From a checkpoint of a small transformer trained on Wikipedia: 26M parameters, 3172 steps.
Each number is 50 + 10 x the weight over the matrix's rms, rounded and kept within 0 to 99. Layers, rows and columns count from 0.

# layer 3 MLP down (transposed), 1536x384, rms 0.104, rows 98-152, columns 128-191
46 32 29 52 45 50 60 45 63 35 34 51 44 64 41 40 32 64 62 32 44 46 46 55 37 42 52 59 41 43 50 54 34 55 79 42 60 53 72 38 48 60 50 59 47 56 47 53 38 42 49 45 55 56 40 43 59 55 32 62 27 61 62 53
59 53 54 46 54 41 56 46 37 55 59 59 55 46 54 43 66 37 48 57 60 49 46 59 46 52 45 38 37 49 48 53 38 37 46 65 51 49 44 43 66 46 60 45 47 52 38 55 59 45 31 48 48 47 48 71 48 44 61 29 55 45 52 58
60 55 52 46 60 52 62 56 52 47 59 58 45 68 63 63 48 63 53 46 46 54 38 51 50 31 41 47 47 37 45 39 46 46 63 55 55 67 56 46 50 66 51 57 45 62 55 53 40 41 67 47 70 49 41 28 52 56 67 57 49 53 45 42
55 49 60 54 53 54 61 41 38 40 49 34 40 44 37 30 48 50 49 60 40 37 50 36 45 49 58 35 48 44 46 60 60 58 54 49 49 44 46 50 55 54 60 46 61 80 46 48 33 45 36 54 46 61 43 44 52 47 58 56 59 42 54 51
42 45 55 37 56 45 52 52 40 52 52 34 76 45 45 49 57 59 44 38 52 46 57 57 47 34 26 56 44 66 37 54 72 59 40 40 54 53 34 49 45 54 54 25 43 43 43 66 38 51 38 59 53 50 48 63 48 40 43 48 61 46 60 45
46 50 43 60 34 35 50 45 36 50 53 58 20 66 38 45 49 43 67 45 53 42 49 77 41 55 36 54 52 54 61 64 42 44 61 42 33 47 59 57 43 40 47 43 71 41 47 51 48 45 49 49 44 57 60 62 45 42 39 44 41 67 40 45
63 51 41 49 36 57 36 54 49 55 47 28 54 31 57 39 52 78 35 49 60 60 44 50 62 63 53 52 67 58 55 59 40 33 34 27 31 48 50 47 56 60 36 56 56 43 53 34 42 52 58 38 56 52 42 42 50 44 45 54 63 47 47 29
49 37 60 64 47 47 45 56 62 58 61 46 55 49 38 41 30 60 32 46 53 72 54 56 41 63 54 33 56 45 53 53 45 67 39 51 57 50 41 52 54 40 50 54 49 67 41 46 61 52 68 48 50 65 51 54 39 53 44 39 56 38 53 46
52 56 55 69 40 54 49 61 49 65 38 46 55 38 48 56 44 54 59 32 52 61 64 47 62 53 35 49 44 32 56 44 42 54 58 44 43 41 58 60 24 42 54 44 41 51 57 49 45 67 55 59 37 53 44 73 86 33 47 51 39 47 55 60
50 42 44 54 63 60 58 58 52 64 59 52 47 64 61 70 60 63 51 56 51 42 47 39 53 54 47 56 51 34 47 53 38 36 29 53 55 66 67 33 60 44 64 36 59 43 26 51 48 44 71 45 50 55 52 53 39 43 61 55 49 40 50 51
47 42 57 48 61 51 51 49 57 60 65 46 52 62 60 62 43 22 46 37 48 57 58 60 54 51 46 55 39 38 49 67 48 46 53 42 37 48 72 43 47 49 57 28 55 54 47 52 70 44 42 38 56 32 26 41 71 37 59 52 41 52 66 49
61 41 33 49 44 65 58 42 65 56 44 49 63 42 52 49 60 50 28 64 37 52 43 41 53 54 31 65 33 66 60 33 60 60 58 44 56 55 53 63 53 56 58 43 63 51 50 44 45 40 52 59 57 40 47 30 56 59 62 53 54 54 41 65
57 24 65 42 71 60 59 59 45 60 52 50 54 57 36 61 57 52 68 49 38 46 58 50 31 58 59 51 56 55 56 55 47 41 54 44 52 44 43 39 34 44 49 41 51 59 43 39 45 61 55 28 59 29 41 41 32 23 43 52 50 47 43 38
50 58 45 67 45 43 29 63 43 66 52 50 59 64 48 60 52 53 49 57 46 63 50 46 33 31 54 41 64 50 54 46 38 53 74 55 38 67 51 51 51 60 63 42 49 55 41 38 44 63 39 43 51 34 57 65 56 56 41 47 40 56 65 52
45 41 48 46 61 38 51 70 32 28 66 48 63 45 55 41 53 41 46 57 53 63 46 55 43 50 40 57 42 61 43 53 41 69 61 43 44 43 54 33 77 33 54 40 45 37 49 53 55 51 32 36 50 54 51 46 48 51 48 71 54 31 59 64
61 41 57 52 60 52 61 62 89 38 52 73 65 62 39 47 53 41 60 45 70 44 33 47 56 49 41 49 39 50 55 40 48 46 65 52 57 28 44 48 40 59 60 55 60 46 47 60 49 46 51 56 51 57 48 48 84 57 53 22 27 42 57 52
48 52 48 39 57 58 55 60 34 54 56 43 51 39 54 57 41 67 57 46 68 54 48 38 70 33 53 39 52 43 48 49 63 80 47 44 61 67 31 44 30 50 64 21 49 45 44 54 42 55 72 65 55 43 64 41 58 63 46 60 55 40 47 71
46 51 59 54 63 69 53 54 31 53 50 28 55 70 56 27 37 49 71 43 59 70 62 64 35 61 54 61 37 68 59 36 65 50 51 34 48 59 49 48 51 35 64 59 38 55 35 55 62 59 41 53 51 44 61 46 42 60 32 45 41 39 56 53
40 56 53 47 52 40 66 57 44 47 51 50 58 42 50 56 45 35 33 53 53 47 35 55 58 61 60 47 41 60 49 50 42 54 66 52 40 60 38 62 53 33 60 24 37 58 52 40 48 36 41 60 70 62 50 44 61 42 47 44 51 40 52 45
32 40 69 66 64 60 54 54 57 36 50 50 65 51 42 53 42 48 42 40 46 35 37 50 55 40 43 41 52 39 48 35 57 49 48 43 59 38 60 47 46 62 59 35 41 45 57 49 59 63 40 34 42 60 59 50 45 49 51 38 38 53 50 54
54 46 47 43 46 50 42 67 52 60 38 48 32 38 47 65 51 52 45 47 31 51 61 36 64 48 57 63 52 60 76 55 37 41 61 44 51 42 65 44 52 55 50 73 71 39 53 63 48 57 63 46 33 51 61 57 47 54 56 64 49 66 62 54
55 57 53 60 47 43 41 38 35 53 50 39 41 45 46 43 47 26 50 26 62 42 36 51 54 37 59 39 59 51 53 64 56 60 48 51 43 50 44 30 45 40 55 47 57 57 69 42 36 62 48 54 67 35 40 31 45 47 58 58 36 51 28 63
36 61 34 49 64 48 58 60 51 51 50 48 44 30 55 34 59 58 48 38 35 31 48 69 43 49 40 51 50 35 43 50 88 47 46 38 52 37 38 76 42 50 70 38 49 44 38 58 41 58 51 43 44 67 56 62 47 54 66 61 49 56 38 51
56 48 51 56 56 52 50 46 60 50 55 40 58 38 55 57 48 45 43 64 46 52 42 49 58 47 35 47 51 36 35 66 54 51 48 51 72 39 45 47 31 63 55 53 43 53 45 56 36 61 56 51 53 50 57 67 64 33 49 32 50 24 49 58
62 50 52 58 34 50 52 62 58 52 39 41 66 37 49 52 70 65 47 34 42 51 41 51 61 38 57 55 54 42 34 38 58 45 48 47 57 52 43 55 46 69 32 50 50 53 61 43 64 54 38 58 56 40 57 47 65 58 42 64 69 73 43 65
55 35 45 31 71 52 54 58 46 51 45 34 44 50 37 48 48 60 72 68 37 46 58 60 58 43 66 74 57 27 45 46 61 54 60 56 51 60 63 54 33 45 45 31 60 62 57 49 54 49 44 40 62 32 51 57 56 57 63 45 55 51 58 50
44 40 52 47 68 54 43 56 49 34 43 54 51 61 68 61 41 55 55 41 56 58 37 52 43 57 72 49 52 52 43 59 43 38 51 34 61 59 47 47 54 65 57 45 53 52 52 31 59 39 41 45 46 47 52 46 45 50 57 36 40 40 45 64
51 67 61 36 53 54 53 34 45 52 39 42 33 59 38 57 53 42 54 52 40 29 47 75 46 55 57 57 48 47 52 37 50 37 40 36 45 43 33 44 38 60 54 52 52 55 62 57 64 35 50 53 42 77 50 43 54 51 58 39 47 36 45 56
72 42 54 44 48 45 40 45 61 32 31 57 46 43 61 50 64 32 60 49 56 45 58 43 46 58 43 53 47 35 74 50 49 59 48 32 40 47 55 50 51 55 53 63 44 58 63 56 44 57 55 62 60 48 41 56 68 41 61 42 38 29 43 42
68 44 36 33 52 59 52 65 52 39 17 45 52 46 48 55 55 34 43 52 35 52 53 57 42 39 47 48 56 49 52 61 54 65 46 35 44 62 50 71 50 34 50 63 48 50 53 29 57 49 60 42 41 55 61 73 58 59 51 42 46 37 41 46
50 43 47 53 54 54 47 63 48 48 58 43 28 43 47 40 51 48 39 39 40 47 58 61 52 80 67 53 27 50 56 61 45 54 45 64 53 54 49 39 51 69 35 64 41 49 57 39 54 45 42 56 45 70 30 47 54 23 47 41 35 36 45 45
30 43 53 49 63 44 34 57 42 54 66 65 60 45 46 57 56 59 57 41 61 52 67 49 42 48 37 63 46 59 42 59 58 31 63 42 56 61 42 40 51 47 42 49 47 61 59 58 74 50 57 52 44 55 37 46 47 48 48 42 48 42 63 53
37 31 27 43 57 42 49 53 42 48 54 53 61 53 55 51 35 45 41 55 56 64 73 37 54 68 51 58 47 49 43 43 65 58 65 62 38 51 57 50 54 48 57 46 49 42 48 49 46 44 51 37 41 47 49 43 52 34 65 45 32 48 43 55
43 49 55 59 49 47 34 56 48 49 65 46 41 56 41 70 42 38 46 58 46 55 49 53 46 42 56 34 41 65 49 46 44 48 43 40 46 42 53 62 43 50 25 40 42 64 35 58 58 53 36 62 40 48 57 43 52 53 62 58 70 34 58 47
47 49 48 41 45 31 47 34 54 55 37 49 42 55 35 51 40 44 51 52 54 53 30 44 47 61 48 44 43 42 49 59 42 58 60 56 44 52 50 49 40 49 39 51 52 55 42 57 63 46 49 52 48 53 42 40 52 43 45 40 61 44 54 64
66 48 58 64 50 56 48 52 27 44 53 37 58 49 54 55 50 36 63 54 36 32 39 59 40 29 57 55 64 57 36 61 59 61 38 47 53 58 44 61 59 43 42 49 45 27 41 51 56 28 30 64 33 48 63 43 33 58 55 53 49 49 56 51
46 56 48 52 65 46 42 35 62 45 60 46 54 56 49 65 52 45 44 46 46 53 54 46 58 60 52 51 55 59 58 65 24 52 44 42 61 53 54 63 44 64 54 59 57 32 55 44 51 44 56 60 55 61 44 63 42 36 59 44 48 51 51 72
45 52 47 37 57 57 40 45 49 51 57 54 58 42 51 49 36 45 54 46 64 64 41 42 47 51 33 44 36 54 39 41 32 45 37 64 60 43 34 64 73 53 42 40 54 54 65 29 68 78 44 57 61 41 45 69 50 47 43 46 52 28 72 54
55 48 65 54 48 45 36 48 80 31 46 49 48 51 66 33 45 64 41 52 44 62 37 55 56 51 49 68 48 38 65 48 48 58 48 35 54 45 39 68 50 63 67 43 45 43 38 61 39 57 59 71 58 54 45 53 48 61 57 52 46 63 58 67
32 43 54 38 50 38 50 39 51 59 59 63 42 56 55 77 70 41 27 38 64 67 42 40 43 51 62 31 55 58 47 32 41 34 46 45 52 40 31 67 42 29 42 53 56 46 51 48 57 41 64 47 50 41 60 52 57 51 38 36 44 61 60 34
47 38 41 58 61 66 58 49 49 53 61 40 59 51 46 51 65 24 55 47 51 63 38 70 36 40 59 49 53 52 54 43 49 30 53 64 70 86 46 52 44 32 55 44 36 44 45 53 60 56 49 57 55 67 45 63 39 51 48 43 49 60 54 42
52 38 14 49 44 63 29 59 58 57 45 49 55 45 53 45 39 56 45 56 68 57 66 48 44 53 45 28 75 51 48 49 35 44 68 49 55 48 36 59 48 75 40 42 51 60 55 62 49 50 66 45 47 67 58 38 49 67 61 35 57 50 42 55
63 51 50 60 70 69 61 46 49 38 59 61 61 44 33 69 45 54 35 37 42 36 62 55 54 40 40 57 61 54 58 52 60 58 49 59 53 57 51 49 57 42 47 57 58 47 57 60 47 40 46 42 66 27 45 35 52 47 52 55 48 33 60 48
62 55 68 44 60 51 47 37 47 49 64 49 44 73 53 58 42 41 61 45 47 61 60 35 64 48 46 52 36 55 38 34 44 62 58 64 51 40 63 53 54 52 67 42 44 47 53 42 42 28 35 46 43 64 55 56 53 44 47 37 58 57 50 63
39 32 58 33 38 56 72 51 44 46 60 40 60 32 48 44 61 48 54 52 41 62 53 57 38 59 47 63 64 41 50 47 59 52 59 40 44 58 51 48 45 20 35 56 41 66 27 52 58 59 35 38 51 60 45 50 55 50 49 43 52 47 41 43
36 40 17 46 58 39 49 38 44 49 49 57 58 81 47 43 41 43 53 59 38 46 48 50 35 36 68 59 52 45 53 65 39 48 67 49 55 53 40 58 47 45 34 68 27 45 53 54 35 24 47 45 68 58 40 49 56 73 53 44 63 29 28 46
37 47 33 32 69 47 45 25 39 68 41 52 46 57 65 41 18 54 38 46 50 35 66 36 52 53 48 48 50 45 47 45 59 51 59 59 63 69 62 29 60 36 34 51 27 70 48 58 35 62 45 30 37 40 42 67 57 47 54 38 33 65 45 40
34 66 67 51 51 42 61 41 46 57 73 61 27 48 52 48 42 72 46 56 55 59 54 45 42 34 50 37 62 45 28 67 41 52 62 46 59 57 48 52 59 43 59 51 46 60 47 60 45 50 47 45 45 32 60 34 45 42 44 59 48 66 48 55
59 58 41 44 49 61 50 61 48 58 52 43 64 55 49 55 49 48 48 52 53 54 47 51 53 50 49 39 61 55 49 52 49 52 43 40 41 58 58 51 51 52 50 38 55 51 46 40 39 47 47 60 46 48 51 66 52 57 53 50 65 48 42 65
42 46 48 44 46 37 26 36 48 64 59 57 51 52 54 71 46 51 52 39 65 63 48 40 28 52 61 63 40 60 57 59 45 58 43 55 44 62 56 39 57 44 45 32 40 50 43 62 56 61 39 54 53 58 42 53 48 47 77 43 56 52 59 52
45 60 52 34 37 35 50 41 53 43 48 30 37 43 66 44 33 55 44 49 33 36 52 59 64 57 66 53 53 60 45 46 54 60 44 46 51 49 32 58 44 59 46 49 71 36 27 49 49 40 57 33 51 51 40 40 49 38 55 50 48 58 53 49
32 43 58 60 59 49 55 48 54 50 49 60 50 56 61 62 30 63 56 47 37 45 60 42 50 43 48 51 60 47 42 48 47 43 52 58 56 29 57 54 34 68 45 40 40 60 40 55 40 45 49 48 46 54 61 49 45 52 48 55 48 48 44 55
51 41 41 46 56 37 59 41 57 64 53 47 50 51 64 52 52 54 49 45 39 52 51 28 20 40 45 66 63 41 48 33 56 56 48 43 49 58 48 46 43 48 45 52 50 47 18 46 52 57 58 46 50 19 56 42 43 61 57 51 33 64 47 50
51 46 43 44 47 45 49 52 52 31 40 46 49 36 53 52 60 46 52 61 38 38 61 48 50 51 52 66 24 50 50 47 41 64 39 42 36 34 36 57 38 50 46 49 65 54 62 43 58 66 28 53 40 55 33 55 49 60 46 46 46 52 50 51
59 64 54 40 36 65 67 42 36 39 49 47 57 53 52 38 49 48 59 62 40 39 59 49 66 74 36 57 42 45 54 53 37 37 30 57 49 54 54 46 42 48 64 42 53 49 26 44 66 51 54 49 57 50 51 49 57 75 62 41 60 56 69 28
# layer 3 MLP up, 1536x384, rms 0.125, rows 99-152, columns 128-191
49 53 49 53 50 48 43 38 55 49 49 66 39 54 33 62 43 34 47 41 31 55 54 47 50 43 60 62 48 67 47 44 38 71 69 53 52 43 57 46 43 71 55 74 51 43 53 52 45 48 70 55 38 50 36 49 46 45 34 59 43 33 60 63
40 60 44 43 33 37 57 40 48 67 44 56 49 63 28 63 64 44 53 62 50 50 44 40 68 66 53 43 32 61 48 63 43 66 41 60 71 49 51 52 50 36 57 34 64 46 59 64 47 43 60 39 45 44 44 44 49 50 65 44 48 50 62 47
56 55 54 43 55 54 59 64 51 56 53 59 44 47 50 58 35 47 63 43 58 50 58 39 43 36 41 59 62 71 52 68 45 44 52 63 47 35 51 32 51 40 40 69 51 51 54 61 63 49 49 41 49 48 61 61 44 44 52 63 43 42 43 50
52 43 43 40 44 55 27 43 57 60 34 50 41 30 59 50 54 43 48 68 36 45 42 51 44 39 54 49 60 55 66 48 62 42 63 59 45 47 53 46 58 66 43 66 70 33 48 38 63 57 55 41 39 48 40 51 33 41 44 55 37 51 52 48
49 56 59 43 45 60 35 40 43 33 55 62 53 49 60 51 56 53 52 49 44 58 46 42 57 64 62 60 56 74 52 38 46 56 47 47 38 52 30 48 45 32 66 64 57 47 62 51 46 67 47 39 35 59 32 60 46 55 52 53 52 28 61 40
34 57 45 52 50 38 65 60 49 67 54 42 49 44 49 48 64 55 55 55 49 45 54 61 49 47 44 45 55 58 55 60 55 45 24 51 63 70 41 42 52 52 53 52 51 44 52 51 36 55 53 57 49 62 56 56 59 58 58 52 46 30 65 52
51 54 54 59 48 27 54 41 34 28 56 41 34 45 50 34 54 61 60 51 62 48 54 35 55 51 46 48 41 51 43 44 71 60 55 52 47 42 42 73 68 70 61 51 38 53 57 36 63 37 37 58 48 52 32 46 37 37 60 47 50 49 48 49
57 35 47 43 39 67 44 40 37 56 46 64 66 58 76 50 62 49 39 58 53 42 39 51 57 49 63 33 39 37 39 53 46 48 54 54 56 43 41 65 47 52 48 50 45 58 43 53 68 29 65 33 61 49 41 36 54 52 32 47 40 54 71 52
26 48 65 41 64 62 37 38 41 49 49 62 60 57 73 66 55 64 55 65 47 52 47 50 53 47 89 42 52 71 41 39 41 48 39 51 47 47 54 60 39 44 58 46 48 41 59 38 59 36 59 53 56 52 35 46 52 52 68 46 43 66 64 60
58 41 27 54 67 43 49 65 45 74 42 45 59 56 51 30 55 68 65 50 52 34 63 48 31 47 40 71 63 40 49 53 74 51 53 43 70 36 39 60 58 30 70 57 35 54 41 55 46 51 64 60 28 51 56 39 38 53 51 50 52 75 43 66
64 48 57 45 64 59 25 56 42 40 62 47 49 36 52 51 49 44 44 48 41 44 43 47 53 47 60 61 54 40 52 50 41 59 42 42 56 54 49 47 42 50 42 52 50 54 47 38 81 48 54 48 29 43 49 44 41 60 48 64 53 48 30 29
59 53 46 49 73 75 66 53 53 44 38 46 48 78 58 33 42 44 47 42 65 49 50 41 39 53 59 29 57 35 48 48 43 62 48 56 41 47 65 48 42 58 56 61 55 47 31 59 59 43 55 60 30 66 38 54 63 41 36 26 51 44 45 59
41 55 43 41 40 35 56 35 48 26 53 53 47 50 38 59 47 45 50 45 59 57 35 39 57 73 39 38 55 50 62 54 57 71 34 43 43 44 53 51 71 39 45 49 54 46 59 50 37 57 36 38 43 58 43 61 49 51 61 61 37 60 61 51
50 46 37 44 56 34 47 49 51 42 55 44 37 67 55 30 40 65 44 39 41 55 71 72 43 70 52 42 51 56 43 56 47 47 47 47 62 41 41 51 58 52 31 68 57 64 51 39 49 61 33 57 62 52 66 28 59 53 56 56 41 61 68 55
48 60 49 52 54 47 44 57 44 74 71 38 51 42 45 54 43 52 60 55 43 44 68 54 43 60 57 39 32 64 63 56 46 33 47 60 34 48 43 55 60 51 49 44 38 63 55 40 53 46 51 61 50 53 49 36 38 40 33 54 38 52 39 58
36 66 51 54 33 49 45 44 58 68 54 48 56 63 49 61 62 25 44 55 61 61 53 74 65 50 51 47 71 54 50 49 57 37 44 52 61 42 44 44 58 40 67 47 36 61 62 69 42 38 36 43 68 53 37 52 52 70 53 36 55 48 53 39
51 43 44 48 46 37 48 40 65 53 55 58 29 52 39 38 63 60 38 55 41 50 39 55 58 38 47 45 55 43 57 57 51 42 43 37 50 38 69 53 42 50 39 31 60 64 47 46 58 54 52 33 56 54 47 50 44 49 53 64 56 32 48 43
55 45 49 37 22 56 29 47 39 30 47 46 49 38 44 48 67 41 47 65 38 55 48 54 56 36 53 67 57 37 49 61 49 53 60 68 43 50 60 27 53 45 29 53 52 40 44 52 44 60 36 29 52 49 55 46 56 49 40 39 44 44 37 50
59 50 58 44 57 51 47 59 43 41 55 43 46 36 41 51 50 43 42 39 49 46 63 56 56 33 56 46 56 58 65 42 26 39 48 41 67 57 43 59 40 35 61 33 58 55 46 67 60 48 73 52 48 45 50 37 63 50 53 55 50 40 59 34
54 50 31 38 50 63 58 61 30 57 32 44 70 51 56 58 49 33 40 56 61 59 58 48 50 43 63 38 53 53 57 56 59 69 42 49 47 51 74 70 51 47 56 44 55 50 29 54 50 59 28 54 41 37 45 68 46 58 50 40 50 45 52 34
44 59 56 63 59 59 25 47 53 40 60 54 77 52 47 33 55 39 43 68 50 36 55 44 40 32 58 60 34 45 37 57 55 57 49 48 44 65 42 55 58 62 59 66 47 44 56 41 42 63 57 45 45 67 47 42 55 40 51 58 48 34 59 43
51 38 51 41 41 40 44 51 43 49 51 52 53 40 52 47 78 55 28 50 40 60 45 54 59 53 70 52 60 46 66 44 47 48 42 43 57 64 53 55 31 68 50 47 63 39 47 50 43 43 50 53 53 55 63 57 42 38 49 46 41 56 38 52
58 66 54 48 55 18 52 51 43 58 45 58 61 57 69 60 42 52 48 57 47 50 53 51 48 51 51 56 46 47 47 42 66 46 43 55 60 42 55 41 59 51 70 60 59 49 54 55 45 53 18 39 38 39 59 48 48 49 59 47 67 43 50 48
72 44 31 52 53 41 25 36 51 52 53 50 36 46 55 32 47 61 55 71 65 45 64 53 39 60 36 56 54 42 58 57 45 45 58 45 59 52 34 69 31 45 65 52 50 46 45 46 32 40 69 45 40 34 49 58 64 52 73 51 45 43 51 51
29 42 40 66 42 58 42 70 47 38 41 52 48 50 53 48 42 58 50 44 59 49 51 42 45 45 41 49 45 58 50 49 52 45 58 41 50 48 59 58 51 56 60 55 27 51 52 50 52 46 49 69 47 56 27 45 37 44 30 38 64 57 51 46
61 62 59 55 31 46 54 39 42 42 59 45 37 55 46 52 58 59 42 38 47 40 61 39 45 39 31 39 47 59 61 37 55 51 53 52 50 57 52 52 50 62 46 44 50 55 42 39 38 61 58 50 47 60 47 47 49 56 44 46 51 48 52 44
34 47 46 54 37 40 36 54 42 35 40 39 43 38 57 48 53 45 46 37 58 61 74 27 53 63 49 56 69 65 49 57 29 43 53 53 62 40 39 42 56 47 46 49 48 45 40 55 38 63 54 45 52 33 51 53 53 55 52 54 54 42 45 58
58 56 50 35 45 54 43 57 55 56 50 50 28 55 47 55 44 53 21 57 56 57 44 65 66 44 54 43 34 47 74 37 33 52 61 46 46 50 51 40 54 56 48 63 48 47 49 48 63 57 41 65 67 50 52 48 44 52 41 34 25 67 62 54
52 61 46 63 74 44 46 37 56 51 24 51 39 42 48 49 64 75 42 38 43 63 27 54 55 40 54 59 60 48 59 39 47 55 43 57 52 46 61 54 61 56 60 56 62 50 55 61 50 43 49 56 65 45 47 47 56 56 23 53 60 44 57 44
33 24 63 53 61 66 59 32 51 63 48 54 49 57 50 56 43 58 60 48 58 57 43 50 55 49 48 60 65 46 45 42 52 52 50 52 39 44 50 53 57 36 57 51 44 54 63 46 56 55 32 50 58 55 53 56 63 56 58 50 63 47 37 55
45 44 47 43 46 51 51 45 52 37 44 52 46 47 54 69 40 58 41 72 53 43 40 57 30 50 50 26 50 34 48 49 48 60 36 62 56 51 44 49 56 45 55 63 51 55 78 60 48 65 63 46 49 51 55 50 63 40 44 50 57 54 39 51
48 65 72 52 53 52 50 46 61 44 56 47 44 67 45 52 49 46 52 26 62 43 40 47 59 71 51 54 50 39 71 58 43 43 57 45 59 59 46 48 52 55 38 54 45 41 50 74 63 37 51 54 60 58 56 42 50 52 35 64 62 63 46 48
39 43 46 48 47 43 51 61 50 40 54 56 70 46 55 50 60 35 49 56 42 46 54 44 49 59 62 45 45 55 62 58 62 63 43 36 67 31 57 54 32 52 49 55 54 52 44 62 48 53 55 49 62 41 57 52 55 44 57 48 50 56 55 62
61 52 66 65 66 46 68 50 56 35 57 41 47 41 69 55 52 56 53 50 52 42 52 52 63 50 33 59 49 49 53 58 43 50 52 44 51 48 66 30 53 65 41 46 46 35 55 53 55 49 35 53 63 36 49 53 50 32 49 63 57 45 36 63
43 53 52 49 53 47 59 40 60 59 67 57 53 43 43 53 47 57 46 48 58 50 65 38 50 43 57 50 46 50 65 60 47 58 62 53 38 45 52 52 59 63 63 43 50 43 43 39 60 59 62 59 70 65 36 66 60 48 50 45 47 62 53 48
60 48 40 51 27 52 40 59 59 42 53 36 62 28 57 30 49 51 38 44 50 69 44 60 52 44 40 59 49 55 40 50 76 41 61 50 42 43 53 48 55 51 44 41 40 65 51 62 56 51 58 29 49 46 67 45 48 62 35 49 52 46 50 32
33 40 60 50 32 48 48 51 45 58 49 55 48 49 44 49 37 62 29 45 54 40 64 20 40 31 53 52 46 40 63 52 50 55 68 64 66 33 70 62 42 42 61 52 57 56 63 38 58 40 42 57 46 50 48 38 52 56 45 42 75 46 54 65
55 49 59 37 63 37 44 52 53 55 60 45 47 56 43 66 47 52 51 61 61 56 58 50 53 23 60 31 34 43 41 40 54 33 56 59 69 53 52 50 38 40 61 44 53 57 25 38 39 45 47 55 53 53 56 56 54 53 50 32 61 45 50 63
53 56 60 47 58 57 50 55 22 48 50 47 41 34 46 61 72 51 61 58 50 27 61 59 50 42 43 26 55 51 65 41 62 70 66 56 62 39 50 42 53 50 37 39 43 34 46 51 59 76 47 63 36 55 57 32 47 47 51 49 27 60 55 62
44 46 52 36 54 65 21 45 33 46 48 48 41 30 50 66 51 45 45 50 50 31 38 44 47 47 58 41 47 52 50 28 46 55 57 52 49 60 65 49 61 55 44 39 45 48 57 57 58 51 39 52 58 40 55 50 48 46 45 67 43 33 44 35
54 60 43 43 43 40 61 52 62 49 57 74 46 73 51 51 33 56 42 53 43 51 75 66 64 51 50 49 46 40 67 46 48 56 51 48 67 41 42 52 42 56 43 49 41 50 58 58 44 54 61 52 51 55 39 58 55 56 59 44 45 42 49 46
41 40 38 34 55 46 51 46 46 48 37 40 50 52 70 60 45 43 46 48 45 26 47 62 42 45 60 53 49 59 34 51 44 50 54 59 49 56 49 44 43 61 42 49 48 46 55 42 54 57 64 73 49 45 41 51 45 41 45 51 60 59 41 49
43 52 64 60 45 53 34 54 37 54 60 50 44 62 49 61 50 43 51 48 60 38 38 50 32 50 47 48 45 42 53 45 41 35 64 37 47 56 56 49 57 44 40 43 58 57 48 40 30 39 52 58 49 56 68 51 46 65 37 40 48 64 64 46
51 67 50 51 56 41 42 49 48 64 39 54 32 35 39 43 46 54 80 42 39 55 41 43 43 47 52 26 57 49 61 60 55 47 52 49 75 63 50 40 50 67 48 35 52 39 55 53 58 51 33 41 67 64 43 66 40 47 67 65 29 63 41 59
51 44 54 57 47 39 52 60 65 49 44 52 35 55 53 53 66 53 39 43 48 50 38 53 48 57 48 50 43 44 55 48 65 33 59 59 33 46 51 59 58 48 71 66 54 60 45 49 52 50 40 65 61 49 51 46 37 47 31 38 31 52 62 62
39 54 59 48 58 64 62 51 44 54 57 63 31 26 32 48 60 61 51 54 53 32 57 46 47 35 49 39 47 72 46 38 45 43 54 46 47 74 40 59 44 57 45 52 34 40 46 46 46 53 30 57 65 38 38 32 47 38 39 62 64 19 44 67
47 62 35 26 49 34 54 38 66 54 31 45 51 70 60 49 53 39 60 49 43 20 57 57 71 64 43 47 40 73 57 30 53 55 58 52 39 41 60 37 65 64 50 44 52 26 58 36 53 60 52 30 45 60 54 44 49 64 63 54 51 33 53 47
52 53 64 48 46 54 48 36 34 38 43 47 41 49 57 57 44 56 55 44 45 50 48 55 37 67 56 37 41 46 55 54 54 51 64 47 66 58 42 45 62 45 58 57 37 60 41 52 64 55 62 52 45 48 45 45 50 43 41 69 45 50 39 37
53 57 51 33 47 38 56 48 57 53 29 41 53 36 61 50 56 62 57 43 55 63 49 68 44 46 65 44 56 65 52 40 52 54 31 67 24 50 48 54 40 49 29 57 33 56 52 46 52 45 36 55 35 33 40 62 64 45 50 68 47 49 59 45
45 40 52 65 61 40 47 55 44 51 71 58 58 59 43 35 39 70 67 52 57 53 64 56 41 50 56 65 66 54 55 31 41 63 51 52 56 44 50 59 67 38 49 57 29 44 59 53 67 50 56 46 46 40 51 53 58 61 58 39 56 45 67 45
56 48 38 45 46 51 57 54 49 34 60 43 56 49 49 39 47 56 49 46 51 50 61 56 56 50 59 47 50 56 55 67 58 61 49 54 44 43 45 55 58 47 57 44 26 45 65 38 54 41 55 52 46 38 31 46 54 39 52 59 51 60 43 51
67 54 44 43 55 42 41 51 53 39 49 38 40 36 52 43 37 45 37 22 51 38 33 50 49 41 36 64 48 46 35 81 63 47 50 50 28 48 63 55 39 40 53 42 52 53 57 42 47 62 43 49 71 59 47 57 49 46 59 56 43 59 53 42
62 53 47 62 41 55 62 48 49 43 47 45 73 32 50 58 62 44 46 46 62 59 70 49 41 37 40 55 37 62 53 61 40 43 46 62 41 44 48 60 50 43 56 37 47 65 49 54 56 31 54 28 52 50 36 42 52 45 54 57 45 36 59 51
34 39 55 48 55 55 63 61 49 48 52 63 35 40 29 66 61 62 52 38 52 48 29 59 52 41 55 49 53 45 49 50 54 47 55 45 58 51 56 44 62 52 32 73 57 49 59 41 29 51 57 61 45 59 38 65 56 30 53 45 36 47 44 44